From a checkpoint of a small transformer trained on Wikipedia.
Size: 12 layers, width 768, 6 heads of 96 (2 for keys and values), vocabulary 32000, 115M parameters.
Architecture: rotary positions, biases, embeddings untied during training, normalized queries and keys, local attention windows, gated attention.
Training: a variant of Adam for these matrices, 725M tokens, 11065 steps.
Each number is 128 + 24 x the weight over its row's rms, rounded and kept within 0 to 255. Layers, rows and columns count from 0. Numbers have three digits each. The size before them is the row's rms in percent of the matrix's.

# layer 4 MLP up, 3072x768, rms 0.0427, rows 1364-1406, columns 192-255
107:145139112134147123147128122160116109106083157129112142175151126139124126127141126146131106095125112165089089143121129119103111109147135119137165127120131092130164116110168105103132145150125123
101:137160141100107154144133129097141113114104138153165156154104167156128082118156143111115160151164135116139104160112126121129113119113082152118097073121151149093142108132111111142150133109121118
113:134122119137121118136112134103078132078113183112157157135132162121139121137157139145121132151128138137105121114124181153173139126139102157141134095093153085168179121127093131119105136110091117
096:130130121132133135076133100129115103092143198148148179168160150159087118148114129156119104187123077146145128075099160122114189101094100132144109121103147130163164142133124139152163114097159117
092:149144126102118173151112124172107133101158110125084105152148088145113113135108153105165112132128114128050080099095138135125144128140141094157102140138134140113159157142184156137136112084137143
120:126152089111121132140180125085139131134131109118112126149131156158106162112153116170160159143116117100122151078136151185106104120109088093154077120118154094118113154115102125158139140093137130
100:155121117121100135126183120105120058148113141137131128119169124188106133116120119108144132121137131109133129120129161140120115115134148137145065125139133120072129162134096134122120151119124114
101:147141133095108130113147137160122125127118125104167066151125128167141144164095118118108117128148128121123116070088142083119094176157120094143146084110099106152154133171208122090153114102116115
101:120129171125121106161105122124155041122104116148154139118134141157086110123122151131113109099082196106154116119121169110092116116110121108117142105103140132115113096100126148104138158116158128
107:169116109129117162141125116146119136135121128118169144153123117193145131139153124118113156101119086167089122128094129148156105137139134135129078127120111101108133096154118141122101156105210103
117:126142114140142105126154106117150141062139133056171125190132144080117145140168138141128156117164138147120118123143162104093136127103087080129137105116105104118143157102104120161102111123112083
100:135124107127112121138139121122143147111121120159141091143184086124127106160129105093116115092159149148125129085143151134170125094138158130133144119153119124143180135104174097114087119111118134
087:110120143130093146133117120137141118125074108133116112130136120088104127117143138131121169096098133157152116145099145130091139167119129073144133098139125120158102123107134156075108135111117134
109:124153134084121100138142142138112120101138133127144118178134112111129123096144131166111114144115129150151129108123110120132153141111130082145117133061121155121166108165144120107093142142123117
098:164110105100118119126188137153099147098130125122165128137116117106143123134130166124137110153139163165085098141107089118083120099116136166132114175150120127119125098139145109119149122098163116
102:165179158132148148096112143176109135146131158127110136138116116147165112168146125144123100173120122114120105112184165127124110093122110120091148129117089095110092092170143123148108149113167131
114:126145134139112164167159100165101108094072113114120177116146125126129126101141139178135107087140123137136078121143127149135134123117099151135096112090114141083110133098134126154126150116135122
092:114136151146098115100115141125151104101096131160100130136124084087103110106102146136110161130147132109102133142118130182129069089146136119142113128111135088079141149134118110094143144131138170
099:106162104116100135116150119119120086111081137120155121155091103125103137182134122130120137077146117137085117165108132146135127139175136071103118112132136131137106130112128131076131185088134115
087:153160113116083134116116098121111154123094142133118130090147134131130141172129146114138125123090136143131126142106127143140096109169125133140134145097125146114128106111157126138136173136110164
110:121124120136093145111140135142127119115126103154158126123121129133088139105125127148141104091155139120111101048095194135091106154132077139150131154100111094093132108138131150093135157114108134
091:112115170118159139144134133121096086140141120118122142114131138122087153161115150115127158133111128133106126119167135159130152124095145077172074114128123112094121159175120159169077166116166089
096:146103080127155133161116091095115127120118079159152114119148116078148114149151142141123140146077125127154078097124149124148158087155082114148128111111171145128117146125128148123107124107131111
106:115171117131079117114130094124147118105125129178110099112152112115115082126109100137138147142167180135143080121155143146101097103119111097095127158106148092094115109121114108139060156096147115
100:113175101129146161138126092106101132121107165119161156171135152156133110152158107117106132121118144104046139094096156149160132145172145152142128131095106130161146089098100145128144119129143156
095:122099106122115118103129179130105134127103125111129146127151144162103130105137106130144142135107155088122142133136129098122144120133137118102114164151125132101074120145184150137099139149121120
098:140126137108089135115103086126126129137070093110132093189156144129108120097121102142109123089122149117099126124077162130159145133132130108110147169099122144125158174129149147162132180119150138
096:102119096075162115101156114155131148128125114091089119188107123125134135133066159139161146159130132136095136122129112164134152107128090150127129129124145090149150093126164166112137119101107140
097:130137125120122128101109127113141138116099106129146128131105164095108145143127126132120146138094140148137131098092145171111111145182120160102121132127106066137122108130110110129145116084170115
104:168120136105092089103160152077133106159122129133158151161147144108124139112145171133123139104166102118152133135130135141109123100131118075120136117073123094134115164120150113156133117097109168
104:147170120130134159149163126124158138097063095178122138113134094097115081115136105140128137088129148124157135094122128090137122111106137171109151077074155101140115116133157103126118148130104135
096:157176109092095114103106141110140144122131089132114147128149112142141117111118084101107144134146119124165050079141138083181073108149155133124137118136149124100090172116122118144113121139142121
092:118120143104116107129099136156069114151116131138129122122138117122103116160134091135110106108133144091116099155133121130135146135122134069165120160129107164125084113151149132066144148163159144
087:142149101138141156109152071127144103156089109139099118135157131123115114113171112116102132083107118133096110176139137099110126136145131178133097135130109125128110106153113096123152152144155138
109:126116105124114133149125114112123146062137112118158128150100134167151158148129115127096138117123135171119143126076093125122107104095095095136123132134140105097085121167157133118137142053140145
099:159126121141120149147114103129127105135145143158162129144147078142038086097117107113126150104136095139153094113149098123135130149174143161118100139091123120133140162095184124138140140160114141
112:127112091159074145111115086171120104116104125134126094172141135092027070137094121136104103120127146135116116132086159144136097085154167162099141121140139140106128141147145115063135144104147136
098:122168103110115120127178110133128090086135135142126153130140131146098123137151079124163160112098120090145113112121113127128118085070103151082153114124153111106120146095149140143097178113158136
105:162133095134115137143138149142131121103102149132097138129173125121098123110109103127104108130108168104161148092114139115155078123115151156136102119135159131186144113133125138078098174118124101
099:108111133092095113142132102123089122112065122152119120135125078164119090140132101142116126115154184107128157127124163135126129132117164135116083138114125112100128168116143120076166145128107141
088:146154151138057145105145099124144128110087090160113104158126117079122164083150102155119146130113106142113125136118134123111123106154121126143171121126126109069123119151204121136138130148104127
102:083180111123176079094127101134121086065099135143075176134113178116126133151135106111105118137170095109130145138103115101117144156140142145111170128146158102129129111129130131124110142117174112
103:155138108133135137097132125115135159115083109146115112121108120108127116109105149146118105106132139122145168125134140090114135113183151128095115140082119134113116156151135104122103121124101120